config.yaml
n_kv_head: 2
d_mlp: 640
norm_eps: 1e-05
positions: "rope"
optimizer: "soap_variant"
lr: 0.00987
seq_len: 256
Each number is 128 + 32 x the weight over its row's rms, rounded and kept within 0 to 255. Layers, rows and columns count from 0. Numbers have three digits each. The size before them is the row's rms in percent of the matrix's.

# layer 10 MLP down (transposed), 640x160, rms 0.0628, rows 188-217, columns 0-159
103:144175163137117108132080161148110077125144154171128168086105181172114167184156118113102159134118151115115176111124179082101102119094093117170139217186135148147144119137155086104123119091132140130121173171114153140100049111104150201142089076124084144131072118156149102084168145168153134041125085103134170134097146096081133116101171093074141090136179083097084070086123118124110123119099139180086120124129119127148141096159092137124173109148168115134130162110142120165082136079201143
100:192136157192131103185110099114149149119136088125144131166151152163153110100128067106123157121189142123131137144114139192137109071161151143125130142145093133164136116143118155058055067130099089119122117067156088144097135183117180070101132120127092115146128124174100104137169093147073176162191095149096157106130058164147151154088088128122110164157114091071160079137147120133114136140150213085116149105144113140130045092123186142085125159099089115166112178158133097138129134084157150
098:120103142101103128108141108126102178147113133104148158167161126140109144187095153082106083149109143147134092189123103139154175113094161132078142145168141166115157092120166136165133199140165153110160183129106158172166157167129091111130066134124121092141136069122131098119181087064123193140131111134107090124165161172113139113157108127118154080099151167145076072119147145131203176103112142144180135140071136105125102184084076141110127122151097232126196163086174090151136096178155122
103:149130134117173124155109157148152093109167134116144157138125154127143091175100109102150124110080096152179202157100160141121094167128167119160174115085118126107090113148111074107089153116172148087168116202131127026112153103164142088153107163155123128191116107139151169067067186152146096138112136108161145112145087150106047101073148094090117088171175087174098151160165114161096076159165109057104160168124166109086171118150097165123093151182126161100129129117157129137141154128142138
100:093126124121088088123080113116146199185165185131152121181115134107082136080144143158144164135129147125090118072124102167076109105100130167145144094162125119091150121135090143069114142114138091185145160180164138154140128090179130156185146091159180116127114115155094190063150084151150133122147093117162122133076161108093121139193209120171070161116147152117206103135142079141111148162117192133094135171116166110106141101080094113168124184159141127119114159131067109165155146092134175
103:122115121180080125132117099144116127175127172125136122170135156144106112142150099088132104139165147186146169094111145118153121115185181141138162103106127078079164097182138160082192130169136140111112103089120082099105127119175105119102109192093097115174128104118227136174132185169166146186095131132103145105132159135065165100205174106149159137098120163107134093136153104129168160090130141125166107199140165101092068105058143089106103139124092128121127164093133190103091145079172145
096:118154143145090102129182147112125104189152140204090165070129169155165131144172092129121099159198077083132091124092112119131115089112168127166105142119172172165113118110097121128142116140146163129134127085196191085089122120096152117159111111174097110088176149147050093081167103167139133180147121078082138166144119124139126156150182177062158131100139047150116185144132173108063061128146109115169141098112168109111100113182109141104125148069156125111142132103148148092089137110122128
103:122067156190153133205090107112122139112090088078096111125137153104095110172137122162083165136134080111123129088104110125120066090098110130085140132120169089107066125175104102120092157111153117096163147125090133134146146181101050119140141124076115138112114124127098104161141066111145132165170110097051147131166171130146167170136080082123103105121183076098061106162101135174070107152116092101135126167100095139108083091064129157092092101123096110144129064121123124041128126110091110
107:115168106122118146133109122139132227084079127165109132156095127107166133134170179178148099128158111124145161082156143136149122121127126048166162161154127133143184075130111171132069192170084145097116148114108188188141083127140085144137145137132096099069129149126153137179108113163161217116126111194148097098173095106123183121044088090084099159121168129116107158121134083088132088104128122129137113134133133130085106153124094176113118157133137164137156126104076095161175177149097073
103:097161108124113149189106067160194156167113075122077126187149165168116121167097166136133167099168173102157095086109117097157128128161092111075112150151140147149091135109112100137149100179138159093124101139155120151118154106149086146120114133088136110159141145139199103093063131082192143092170094116169128108129184024102070138126063100148164175142182119152105130120135170163073115134155167161122147175104102132141099151185096141105117186136129141122186128116153134129129165179157095
106:180088123042114139145171214118131135092120112100106069128079166120089112106091191170123131132049124158141118137134150114088125153142093173133114170078129103123122082116112119122144117154156147154149172187177105097161105124071098101132144159105129116057161148142072075073202110189151179119114117116110134149163135132147138068107153105104062092125142112087162099177146189143130112120191099102071161094098062159095134139121134162153132107129154146123130148122118170145107138117154133
103:090155145155138161176179097161128114115074126112136131091107114136148126172123181140097116091126099145141123134145179094152093171111115183143173095076133155161159127152168109157120092183087179129078116150075090165147103133169176161111143060160091096163082174202142104150102080102148072115162165088068146151111111132137097170084117090145131087105077161124139110141112113101103128142139167102144031132097151063163097122172152139137121134168084169162169184146119100147132140172106124
101:113205076057133109128110124128088151151135172076143119082093055134178168111177131120125162121099181140128147079125157152102115130182143182146134092167180145149138177121108112080120121128085141115090108164149156187095180122120184117141133132078147156117121091090133122144135180115133127099082085119193121056105127113130146146185123153103177141126127141147087124145181152135141118169132139173242152080146154119125110117199134195112151157118104105121156115156161152127139098086096140
100:113180070136134113148108110120196176111129142164143138148117187139166157128085174135119168136116142138132135149134112142148145094166121103147141149167066154079107059185106147151116099104157126129085178161145079123079172166134085093100154214177157133169067081150098150124102156108057182124116115137120091111185128077153101141065112108131124065132154090128162109099090132158137103146097124107162162115126114152138081185113078120192082182135162138123077116145114138126135112076118189
099:110185133092124067033158149146153117089091107122135169156107116114181146123113091108191136125147088117129149137148130112104145121122162084128154157146117107084140157181131128101141082186065120181141099120161126076172136139115161133130114062178152124119174143151077111182119136194151136131120120129139127101158115174083122081149123133160139218166201103140104085183138128131116129141129167178102159198055116162116103203123149109160137101171160141110174135113096174127172130127120156
099:097123116129130072175145125062183167187150123177106159120135103146157161178175112134108095147131144101118112135167121109152109114103158100130164112144161156170061137134159108130118118122165104083091099172060118168162159169183058085126102165161122109127127081168125081160131124139142106154113139134107104133138153075099163073168149211118069094158141182114092138168061109152109176142134172148155152120128112075123130183155169153084164124111167185127188116112127124126151153177061122
106:122115114196076150088172149142135142141121158175176145080125096090146090155139155086091129101114164145125182092126175112128213166136106159118198140124093168177101136105142127068081125177187079189119215104105103151115123185131058186137054156122123156147138126122082143079138170183080110108152136089158124144120119075109173127086097098119118165133158196154111130162111137117144091119114167103116123149089120131130073136135149142143088152131095147164114173134125110132169121131158105
107:174113105129110144153084108129113148142134098066102125139144137163126114127160142089134142142163101153094153165116138145164142122098108110167112078129123079179146100142117106053146171199157104153158154120122150101128110137096194101080145147137156077136172144169112142186099062141146075062142106163074108098103116111084161039124124135085127175136079134123071140091149114127143111129071129057066140098115162130146081129130200083180111162163099114137188154177162140111083085142142120
100:134115138142135123147149108112111176188142125134163182171062151102131099124141153149138097166091054157095128100142102091179194124130136140120093095128134145115070088119140143140167114168164118167131081187102161091186107123121181146150112044194151096129137046103116133145132107109094100147110180148095158135099183145113116150082166135158099125081123113138106080121138128162136147157152149060100113146190053119145167177105109128182172171102103082126110150135125099133107138106154205
105:122077136189097146109161191097110088137129147077145161127153105107110117126113141108134124128164141154163076066189096119108132135109128062149106141098134157151151061108160091158104076111089182127095133088093093150159175136082128179143120154136112124125161031179149074147096122142144088104117179148089136104171148108101088161123139142156118152055073150109134181130167120186062129111119128128092085156145140122160143120170163148081105181151093179104173186107140137114127112171149083
094:105110143093107091145150117141177100150182134143085082082078094169063116136097082098105148161173171095133200126119115142118116148167154156086132133074129079085064171104088127151099144171119122090133127194125130128214107166145115146136087139103141114092163166141040140126109145151191117062125113125067130110119127170090087109136184109172124092141124143169134090152103099087048118158127161142158111132142074174137066097108137129124125149123155157145079131120123076146169121108104131
094:145118145093131152135170167091146088139104124143100150095169147144169127179060123117090091130162045108095087119175140122138157154069151116162120057121125149142141126140071139183127126149142164115119117157159193136130136088178103108080073184156109150143169088101138164120102203166114086126124141109110077160152134116114168090177185113136082103142142124118125167169073103164097103154134107130161100082133129168146154079130159152132107104087143098102142161179109125185194063072096095
095:072140199109110075120172082077099117099129159049131167094097128143067103135115100128066069139120061054162146083158139099127161088134162104117114122158124122157143103142156093100108130101174163102119086126193111095101102144139144148125138134116116151150144120140136154165175119141127210085130092088125196135242144143126116119103129150180096140140100186093150159181123117170165144151139152170131150105118136155140133115146138116114111109094145159085138137152106117123176174063183120
101:156107105075187147129111171169106120135143091140045088134114152094128144158133120080113158146171132163142146170151099116072151121112146141099119169136165164140121137124172210106101149132090072141133090114141123140119099147081111113180099170163141142122104158085086089128129091078070153127132134134120150132181130121099164153104081114117114162130113146137189136106087114118078140043183103146191136167152106166153126096094157118203082164120187155075115110131074183159167094084116183
103:169131109121129166101103152169141145142075107111189148130136101161111148101164119158065115124134135154111087134082113224129135125102136133137121065119139139092052149134103192093132163145077179107177136083106140125094115152106183126149169154081173059147126216175147134154102123130124148140123150086044152111172114097136117166136078147161119166093097123144118144127117166179129203143073094129121107149060105164088177138078152139144115156095112095120135117172136097145128149095177118
103:097087129086149131111127114066116110173167096125204087171109165128132201131124121110106177168133129079141119113173126133132169135167165084136195142148115161124150137144136110084129066118113136080179140122172203129086133134136142100153167120124190140172157128068141123165094158134172098095100131050066156108154186182122140148113183105148144171163134164183151142127161146158093146088163149151197127125126149135160175141064101111141135152138067114108157107188158136134121139093146093
097:142145162135160153184060103116106085086161190116142167088124100152186180112123111073092160081192180131165139092180141163114145134176085122125133117115133090106088134218139123100100123079103160099096139149152125108135172138108099111103189104105085183192129122159173144128148076176109105171111105168123145165141120141127107082091117114121109051137164140197192120114145119081196119117085127134127120128106179131093178127120129138132146140086115164153124091107156077124151119154172123
099:167157109138186070065123187136148074162100099143187160084168118115121157154132081101158076123138118116122144156125139171077168127113172175114092109111150115108141153139136142155166135159183037150151166199158150136097095160105071134105091081146168101152181151105118125133184119160132120162130075160108101160108150148125125071082090092134141118131104161161127136088143092113076106149162083116127122117158138075179113115063097114103144136168084126065114152100095133109119096171186088
105:191088067180066118149112104109117126138172127136068146156134128156145153128140115067154049160134148062128065166175170131116093145139123123103167105093096175119190126091108135093167153132089146157193144154139130157173092155202153100097096079102098153124130081181151115100128151078139125176066127150144103126149129107113109106186123133156098097125111110097167126112165119168099157117218173122144162071151104136175107140130101119165175146186153128117151116146154111151136119105082104
105:110161166139186125125107075176137120097148128167093127157136108184147138150114112114167158091061104142091149125083169156223120148107132132135118091121145143199129035194135141113165134138104128145174104128144145149128139120150129120150158095138095188095087138119125106102163131161149109113167192130075086123125145056134116153139106103174111106120167181076099073157201074192154144108155125110095111093053132119144133123137116151182161150091096139178161087108149126118133175129104085
# layer 10 MLP gate, 640x160, rms 0.0633, rows 189-217, columns 0-159
100:098176154130154116125111126108109095162111117131125108164133127132112080124159106107166102142123116088133110156154103121196116160084118166082126118074054059099109093099120124095130111155155108191095138158158095152115163088091074112181146111154092126041139207113135114218169153177068178123122160166164106120112108100123107135192074116122131139117079159134161147114150127125140199116151095162181061126143111157130149151123116076120133116097051094103118121084090125144091144091148131
095:154187116168167152156162132132105092160124104179104135067188072140128093148104097167137161102088098115097113125133155147113113080131079141140138069126147149114156146142110178079191167191182111158111131129086091152128165150151137093128125138115151199095118112151170107187068130221191178131104102119164139151106168125130085075156057144049163137152093115096148135131101140133134136086094145156151078088120127120118105110129126130090128156104159218143115145143100157128111163130157101
107:140137128103148074115162150114116124098099147192091168165098147107132171072163125119102109096091154166164163150120102108125138117139078073159126162096089061122131078070129139123149143161141202132125075104125154119087160098127126091059218133150087128066137120103172143158167166145175138155153160134150098165124114107152122104087158131142080142198093111112191147136092116156138140163047125156153091121068106093123150142091118142083095078130080161156109170126092108188095127118101111
098:099083148108150137185076152124133128109123127153069166134160137113125207132153110139124144048093080148176109131147134200096100130092114174144109163120124126216065113191168089142149122091120105189108124116086143136126183115097128116104129140167121141125130094125094188038123113147148075130177182089166093159075131112102108095130087081156153129138153179171136120141170116116200160119077094113138111141137180134098105114141081116140123098164133144102075110167100144098084111105118106
101:124214152128119112144140147165123160145111134101117073107097122114107162136171124147117091174121077087165122134143101111145173134077151129162155138202095161109127100124157124154085120172090114126172094143168158143118156110053193146137150168199126095087151100131088176098145135080121108033136117142151125126169138170187100196069147121124086182085135087100100149144083167166116146176135119119131113120137112131117172134181134150054121116140164160138118053114151071117165155133111135
101:039143143138124112173161085178062101126154140132072100105172135165088079073089110120107179149089126143108106130077149087130117066085177140215135085153104123145143118108118167105105105089055075121133103162053121121168089179125115149146116124164116083102089151134066160090149143156089115128095122067182109154168131100142106162115092152109128158088173122154183154173121144110190107097086147166147119177100113116064105164144109117142115112142114118118159107119168119135120123141118139
093:126181150145125144095097116184092178087100023196154105131121158159112165117155141165141097133132144134130086110100156108144134113096191138119126092121103156177169155145117117149115159141109069108167201135127130108161116164119136165189118143094096161116086116128144185090095052128133153130213117135144085071081110180164120142165136131105144183124115134159131117167106127137110156125156108121103186164127168151210110081139089189142097115151148170102191122172151111159123175135135137
106:124193111122124106107133087147121092097140139125124118073104137117145150140102153137105163142117146097111141121115092109143125150124104166118176110057141165173144173102108112112153122049110135126183111105152093081084208120046134111123084125152198087129079105173143104122160159066124125131099121114098057174141168139126153101093163178156138083152172064174072144096091097139094100083158180108125139130111047172162090090076093141162127103159160121097112078136130131161114100108149161
099:141094142131156108093186165105163116164074205125071177145090125124122131151113127113118134140114199102084203118107085094155116164135126149118148177179130184120126156097132149195125135106192125098127066105077171150093115174130109130190112124168123148090112150126111114077107098169117128167105143144046139105179093122089148115118109157130161138121075179145159137143136068113126156157115091133158109097123081164163135119164135142059138100176127202111164125092100188113104111085163111
098:105144126156089087128095114121142134137164124181102073170165140135189120103123111104152104119132110148127157131107157124155189143081153051107124058141160114141125134150176103180123162104113129104099082102136153125205137147147111107125106152123106164132137084042119208156166169112162030131152151113195103134107100102092160127157090166142145101147174145116092116116129197126160128136148122124110157083129081160110145141123084117099106209097056124146174100154115131147186136090180149
102:178153153141155134082085165125185138114110159190112116157146160178134195108130157110049119117104087117125147108112019213148092138116125062085130100191133138091131054134125121095127189144126092180122139089193118150098125094137140141092099133099105148104111127088116175130120084106132168080164106130111148153100185164172130101115154141081096090117148117169165141112158151158164096125147112136130134097176088150172136134143167142116094177162137131120137156093154116124114088055140106
104:140099126114084117177146173088064127162087151090149126122115087174168177122116043139102113188095153062113082156088175094157100128175124139116094077155096124111139143142126118165169102098078159090180117145091144147139128127181141127092113169153117150124173141127109162091142132102141102163121086116148126125131114109143165163094071115118138164095196089147148176059159119134161157157117177186108129102153158118147109087169173116176182116155103077073085126192128129115110063127151159
099:159149107119091133120172098138116169095159136087147077117081142093100151103120128106144127156185100119113201131138071153100118129116170132081123090117079104093075113126166081139202091124164137144142064133098166161091133136110139157150141125097131112190092151150110133086124138160157134147122088130065110119133108113054169133041126163189104153170108106136127152066132136118129063089174129121153187151105185114071133191104112217096159101109143111139122122149085153129146157151081100
099:096077179159107125169131125145145099132120138091127087151133101145091107142138189143089118154159135139134092165187124092094153135162114197041175163102120152119183171121076155073106080133071111084055178164155124150135111170075193169175148153155157144138111155103120146107113107096141127156099115091165135107146139136141129082120171137128158119172095150093145175228149093075164162136139106148145171169161143093137124104171101095132094081128130133157125190191143135149146128132144157
098:119116151133063112186137157092091144122157107079136123130138049124121188145058122136079103118086147124118141127116141115164119083134130112097138154117095118094124154124096143123123082106181096097170149154119170055105112162155147086146075184114021106128163132130090186169137110083136130139072122133129088095121160113091136134154151124170130100167157132093135139079104165175108096107165105178114207163127133133073110120208131143176097112072111094111156147141173153122084076155139099
108:106084129160050094116111215111087089174125160122132140121153092160159143096149117182128097104130181113168097115079129159140127103134118114118134102127095161113104200128184124171152166055107117128106146114073132167140141089108144174117130163120146107093126179150132153095081107104106169120091090149089102118079119119108148114075062136138116152146126177156151134062127143085103029105149132164175202135129116128120126170156174075128154121133117109169105130080107166066109178123088122
108:137156154129116151113115182143120101106142137202183121090165085105134069115100129148125148114104110088172145146130121129125143117078162085148067142111110133139101125111176183174098149116066048143175185086133150164162037195131164168141132077113160124111128155132131092181149136098104079166101097101151128112128136089173151098142160154118140139130102055189121082094143147069159128122170124152106086054172156114126090122142135151109133074155102123116151147142090139092159094149195112
099:140179173141122127107124128092161178131092093149116119118056150199076143123177127135112143063101181137130141133131202121124025125141135090149140119132093137105129064110160131067219140129166127163135148169075171067079097160132155180133140131079139115103139107112127151165210095128159143145160094122199135151150170115110169156077106122155138118124105166101124141129144103123111160132148065113111173110165123123142090075124183118186116150137131135130159102117140168167141075143135122
099:143088144081139091163120131142165116049122124116068148120086164057083155172134140185069109118118095120108116080123129084141132140138078169110088103097144071124065158157084104129135154168124127143125153130065122121089103156115106118092130120075134150101145132198149124156131111123139195073172094086169126159113133121149145137072136165124127136163114123136208094127088113093151171157168115170194078127139136088118093149103071160117079108189127121100074162191143137123150131074135093
089:115154197136160077146105084137134147153128220107101073077149121143097136082171117142147129127139151159158089164157149195093162134148117159143137161130119142072115168065095130151134145175134109137188150148105129086166115148102163131099099053187176103138136058160112123161126119205124093130134116094082062152140141129157135135158119106172142104133152124092179146147081133143178110052136128121146067030149067097127142143140097088139103124131123144162101154118099114111127117119160158
101:130110152108132099130155128133146148101179113107171126148124150101160156043221121112176153093144108135179066154114090119109090123100094151169169100131120136163147126095135144130102179136102079092157146139120160143157126070142173174159101104114100147121133137102212147097093122134091160148086083089123137092210152114115145119095131138105071126100123176086096169150143153111119135134150159092135073099072179134153113105093137066102130106091048165122099084039101145141088123148125091
096:132106156104165109130122133155113135117138107154140103135087129115153140107115149109158126120135184186111118105097103175130103123108158149097149112130099143133110143104133201161176107165062192166123207101072029090116158064134101056134168135119083165082118127085141141121165153168131089129163134145165131159161177097162165178092176087181131141119088107161124132168133178130087117104109127129092159060143095175109116135094169167128160167111064111181119124149107165162101148190145090
099:197146094144140131124125172129204081093128089125144100104115094094081105118098115093100118065181118114122192074117145092143141098135108161072072109159142150117127090067157134086077139082120116119097125142131110102104098159133130154115104119183100120140099119091103194099083195084085135120133093123190102066146145081113170119126115120139118075131088156090137168153096107133097164190175135171129141103188131084094106181101170136120141081078182133103152170131151133126179156138099157
100:101148157104127078110148166111084097186146091167123123079094141088210074071061165093105191115070106112115142200084169125092125194128182141083113108150100104143134080151123093113174098104121151098112134131114140134110113172119075104170099120121162145176152153178142137076081145145087167107150162119103137154098059117137137125175107132204117114101144135086137173126097123124150130181121151168121159094082148124157096127140141116168103111096124121147113183164151060150155106164137094
097:180126119151117087139176127159091134097136183185102113144090161126095107114169146130135102048188125155139198168139100218105082136138118196075120171153165130158155106137159130155144122133137096143120073108074123180116120133108135102100145164095121070150150157142137144112154084074171096136112128112094164166115111089120077073174126110106146153140066084115144114115088150146163115151146138125174135125107132105087083184126206091179115142143179131124113114141124155159079125192180084
093:148113114181111136115144146133096170148134146144204077172161132155224172103145111115157088116163110105115172120076159105151108119147106196177156138147121137056118106166177106146127132134051129100109132143136105143157159120168107079147138127116117144127161157168129122171230129152149092190147140147180198096156148141053117095106092151149071141116086157155107126121151150109126149166095111118166122101091191152093081141131132157123112103153059095190120133127127119162135183108136131
092:121146127118074112126054214121162130130155085156098126109116133141140089189087200131114171137129131137099130140182130153119135184192113089163125147042119136122157152176133073143125110092097161154119119137065126137135165165075102112115037062124082102162140128184109089155134128088132123095168125126145138142143100102128144172107082147129113173103117108161162127115136125123107142170081129106130136119139120165119154098181164194155132142056082146143128127140128067119119206179108179
098:158181174132142128164104128133149153144128146113109145108166053063145113134164129141115138118124100174140199134126099134195139136130148070189153128067142174146121145185146160125169112085111184130194133131170117095150207149121142161118100136164088030151139132113133160183152104115176099165101131123131093162154137114079103134098153171114180150137149111045140137130103165114096137137117134144088127128142117179078115158163132122083165164085151147127052124172145195093097113103112151
098:154126115176086115113167137120081156141072130140121141088148100104101073051176090162162142126212102189088134111138143081104132130150133162098189127093150168063141132121115104112103146096112151158076140188142128111136156111151167170112143193099146115110135172129188064144119140144144212131077101116089086136101099121106104173156157101165094083124118186156117148126102134104127144101151152145150137139150112106131100173094151139123181088100102118181063050183100109104130096119122164
# layer 10 MLP up, 640x160, rms 0.0622, rows 189-217, columns 0-159
106:082107152106103134113174122152151125136135083139155135150137104101071115125145049193114135080126116145042155068107134156130078121099126160120112120130097195126185107090141152174165134135111157108141097080058151122211123090088154075105090160146118068085145137141178114099110148120152116135139112114069120123098175096132150135148094164110083113127123105083123161154113068211188088111077150111075162087132119131123091157101126143076117120174137150122180150119148124130146114057102153
101:129113069128098135129115179141091121137089145113135127123105124211177177184110106184146189124110062100098104186172164151164079113163109162150155135124119144111077189078101124127095156161144106150128069157156138118144167100109184150153146152156162094175179141187133181166061109185132162114116138113128149137101122138146167136072144131119116111124123149073155112142161143123116093161108118212178137155107172081108120090153146130056157103125174136141059160145105151144139153089161136
107:107109135174097086091115161097110088096089120119160084088149126130114132157151095112093140098137167079132171030156120097093142117124178092119181142171117164132138144093180176125100107121160186167098162139157150115033106129184116101114145099108158072143134137131163056143103082136139188057087160103106104152118175131078127145146094116063144082141113131140120109164141150139123082077149172109101141120122142100100149125144148124170045162146133096125130148114111210115112079155128123
098:135106130119124128123132135097163122179161158143105179144141097114082139155140129099113137223130191165127097130181153127118176117139127137115105220086129117129159142164119070114219060158088073090174107192150156145128167115103107182161090158113115128119097113051161141168132145061115153167162083132099100150128108199090123160146169116157133129123130146163171188103106138107103111141105073114130176184121115155105138124107125111098113105129160124093092079167131109122171082113102172
102:155148137135119122148169057063138186150091169133148132138105121049182077113102140164138113125139106095158138138141078100048150159136124083116122122140192121154176142173151133189129078175101203129170076069131119176139179123091169162123141140128120121127141151193085090142146075107197152124186156137154078134127114136097144133134050095108094144131154155105114083094120103185113093129124097121136094137105086149109151112079093095106129150104186164107104156127088119132172120113098132
095:139159113145114167135171148138125155121118111176123082105156069123131159121111142106149115142101135138131129093165081113100152118155101129174154164192122113091161159163169142053082100098128082137180174158111085126167137071147070165145158123087175121183149146146152149122110129112124193095089121113082095127146134133187111069166118187131186112225083122080100106126109138101167104082097078137113091124085189150143159140117163056131130083162106134158118115078128089115168077136100111
098:138123075129132147165157158157089079161114177068144156098094120106115139037117127104125110132139119161119035151118144138096134167122134128078122130096100122063109089080108117147104076149130131107112107121216117146084141081155174109143121100165159108148138128110132045100111190153131123196053179163122157112114094121142118123138132156125118181141111122140148178114131076093080129091165088174163065084145167109085133152134110121141153103147138093152132124189099078076152081153134098
102:188112076120155127108128159089145147146159099146108111082184158144114119132126122029102118132106111132168168176162078099096139171145142175183144142116153112072180149104053096165160086131133188171092066087116050113141155152082169124082156134110150119175138153177095131122132163152129154154122109125138087140164142161175151081086184143127117126161168135108096166080128066121133104096122113163115153156140106148141113128101188176183164100095100102081120112167143155176109144104154124
096:088126103138154092207088110147146083113151154065190117095186111115114111139209080123091071162087108135183125146167087111128126177146108118182196062104122144121122130165099122089138131123110112161112151127118105102114107147170157142126171166155176132083165138132150146110149119142132150146173133079121078123129150122112105101133130155117188131054082170140092190135126095096093161152119204111075145083140152084097095098167114153188130089110173078160144139121075136114098118172129143
102:122108137146132056127109117128193130112147104181129160050106129126119123148152113106102157149095126175078118135163157121172131141169140172064142153151103116217136124110117148143110132148131113126170164106094151123089047149080160108150078124169142174060164082182111084137097168043094110088117118121099123171127113098115184137196134114124167166109114129079120056119148121123095130122089158091097163175126078077102138122157127136202125119094163109132139106144136170151186116095104132
106:133151187109155185127199132148139111118165169172200070153148148125079144125098123150107122148090126165101146133149147112146157227101130128087141125059105111141116168086061086144089110070109144091091111128117118205133132125123104079104149168130118180092070134121094131118115134076120177110135115162174110082130117145155143128114164111121099065107091126160094108100141108139119086092159184104088150123077104135102106115109151146130151159069073124118117064144144093092101191197124122
104:146193098168146138108085132089120129113131153098091112149156101087139131172110081102103100118152139088130144161071158179179114126105082136052167107142147116100173149177097082171146071126114152143121130094124147094140114091089153094182126130181185166136132165140171141105163159149141114076132147055091172133084141114169122103125075119116117162154132060145134110076102086121129157208187190123143088166109114075183140097163119138165134108142120129062169116169158146091101113148117163
098:193164104140136061080141134107123149129064144140150076161135119154093141128101119158092095153105130117176177167096170183138243105170156100119097164158123134085163110152130186161152088130136155114182134165154153145151172159118098084175131150111074161110163087161148124163149108098170122158152154065119137123138135158125125153087140175084143141064120126129126160101092136127099133130074072191105115117148103177177114152147061125108131079090142156106126118166145140172175148125186138
095:104162202137141190089126130114129134143156131137136118125125124088123139066162086125144173109130173115076166112131133119150135100118095071149042108133120098185118150078192086111167190134092106173149103124132151148114147132084120074087126104131150190068129157149105147182155150164115180120127145144082162159112157072095120165138154119139168099108132129164129099093105163111183144045153145113154176096140160084155201168121128151157120170178138158095120105058089121117140119172084152
098:128136136142105196138108158149156140137130159187132128191135120095204113174135134130094143109127094108102162099135137103113078115091147122105140095153143189130110167143125207165114154104179143153099126129125122077127134076127117165153137058119162182038102141084134097156107158094150106131139113189166118135127188161106107107126201102120016103141119134142157105166159063118132126123095181083092123106070111140103103158124118126079117093164166105113089100105064138098125180134111122
105:128121169117123230194077132049153203137127082141158118148122127153133167211151110103118122138111152113110172123099124180124117084120183151070164134172122139205111131109172101167094094107082162162115115135155122117160114110114092099110084105124115101078104173076123111158150088091099121150147115113108104129121081066143138132144137144135144141138029134131056153120153162109069125109167151128140144139149155165121096129101121097172091116150167112102187097143103137146141182151175105
108:128162028149105158140131118158150156155165136104129177126140107125110112141154155174100176119110178180152150096117131166145154113128135137138112143089101139125143171161154143132185071120177174093117045148116125079086227133061077197136099161136158094135163147134150136077159196145159064122107090087122131064102101102135142123076136161142149122155172093151092149104117132129109109104105100149166077113118143116123122068135088132148076132166124154115082109145110142158053092158132142
102:163174178149097068076106113136127129047060146104118092112109090110091195106152108085138131103088130118179131124146095087156129113094142147086078156173133187075119188087135124129105159078158160143108135145115173089115139124152136107090142103158126177113159085131095088130144191146115088133172140127118101087141139136136086098087119122107130095141200118124117171146094148130111100143071146115130153088094052118145147072089110164133111207131129168113110082065178101166117098181106124
102:152144194175163172159100142153129123136131117152083136141138144153190154104128156097177078149115149177143134102086180170119097110158184193102109087110157104150152107099133163139100125134130154119060110111135155141134127104119058145171158139124049117093088057171102100195159085058145114133086100174158138106149131142140107104179154100136134135099097077092123162165112105096188147112161124151094099140129089122097163111092117172104109100106162111090160107098097110153104171164128223
091:078152034102133127145120162157125144135095119066155130153143120150126122192123181090124137100095056187096129100137165143095118132153167136113156115084156107120174096110122162129144090112148138191124121084191135145096127103109140144186124142135098090155104144148180145132113126171087112135091139116179088128150087080103169154109174150059143148137133130177148109053144085203179067152096120161178145136143139131121085146166137096091099173153136070135200108106111156120132064139118096
097:152118125179154122149128162144087165135157138127148098172202133136144181110079132146109166131112082164163109168123075101145137118073136101076187140234109105142213086112180092136213108163141146158136109155058110128145120137148194095093167108099076091167134098129138128145100149103152124139095139142181129130084171104134113194153142146099101085105113089144055093103127159160131162078094117104125120136149114164138086091148115121133122156099139088096193136088139137100114152142158138
095:130162141163110110082091143145097167144061136150143087129105132163165133083187151166173109073120156148128099144126198133139109115069095120104137165094111175102100146163137139076093177132125153181135166082110113143111136083099069070131092127066140105211145120160162109130155157156116065141113125165081173094123120131123172154129159172141148127096174102101123087112100111146066124154119142123136142079099141143184093126165092159081199098119125101171199086101162123169110142084091151
096:086099130132173127095174146161095155091160176155125063116073114176097137186096103129134128127075124125093163184170162152162148155176136123099068131120148152226175149131140153148135090132144121088134153132082097115127149129063152060150076181174090088172150134117113123069201099056112133141126141094174120116092089100121130136137110102114139167162123101130123133093137138112140166085128163126129141077121177111136205177118136155174156110103095091070135152109076168128106132141142119
107:171133136151118158135147153098133116151156130135090113122107116098136115127101117135131102095092111139121111140093195102160136145167120118183150146126106140193167060142118131082085068116141121120075114131078160132092136134234085143101118099114124125207093108118108111140126166114246060145084110093108180111126069098077131128104080102129067104122113130074130031129090135131138098120134103125092133095157077135101113117155167193141177135103137136141155171154105099116147084147161108
092:129126095091153120148157071115103121143094097120166143134101097117142174071174113171192083109132158093091139116147142130165140145125143100117135100090145157107138132127150105154182116083118119129175093111114121166111100170132136192058153121212154088127068132114084080138147149181181140120153175179158123146130203091131118064202112091122185157135113152176145159133146112137107159120140046131146126128136093109139138175067111130041126102126087138083142087126109131086170149087130172
099:124079134121080084067111172143097156099065141125130139176128122157127168149102190148150172094154130114130151071107184128095093180094081143153159101094142197109139066093111126123105099142206060140157133135114106131139107151100176146126125132141125137120078125155134119014187154071157142131116116138126129099109117151066094124075195118087094050095137128180145092154114124135117128150136157102152098089145140138134122158081097114119142157145185151132121167167080087139144078108138126
101:143142138122130211139103170136125153159216162129161108147158108100152141157169114146110112147140139130117157162142109145085150070166179073124137168085158145138103103124155108166141120148155145146111147121093134135153113121113124123166103122121150206088111086188094127087086065041110158113143155151132193119161085149110114129084097091186152142118143125108108081199109135150168210125083122150133158155127135115114169106155158124127129176067101122199180164153098173147129158129184188
100:160114137161123138059112117099099157157138123096125174110085109118143107137173175152121148141122133129162103070148113176139156158126154161085072121195135131059097096098157140163115165142086098115176156106132165134111109128150101137121096157095167125124149181109202095126081080145123137098092159167191147120158190085104122153179099075121053173148202128141140131109136074085124176182076139077128125127140131124104194097066130117126089158095100153136133110123124126178136075165177094
102:127130164157183128136163143161081146115170202088105108103134149146101117093194175149081174113071121128180144136175093151125086092152168116198133090073157126191130160204109158140116153136148123097145168101158089144153126173141107152148123125107197095107073197100050142141104034141146138101083114130137158127104105109173151130077145088136139121091116130128181099118178154120151132140145141132133179151166158099134122108122121137124125096143135128138187125135081157195074135082119120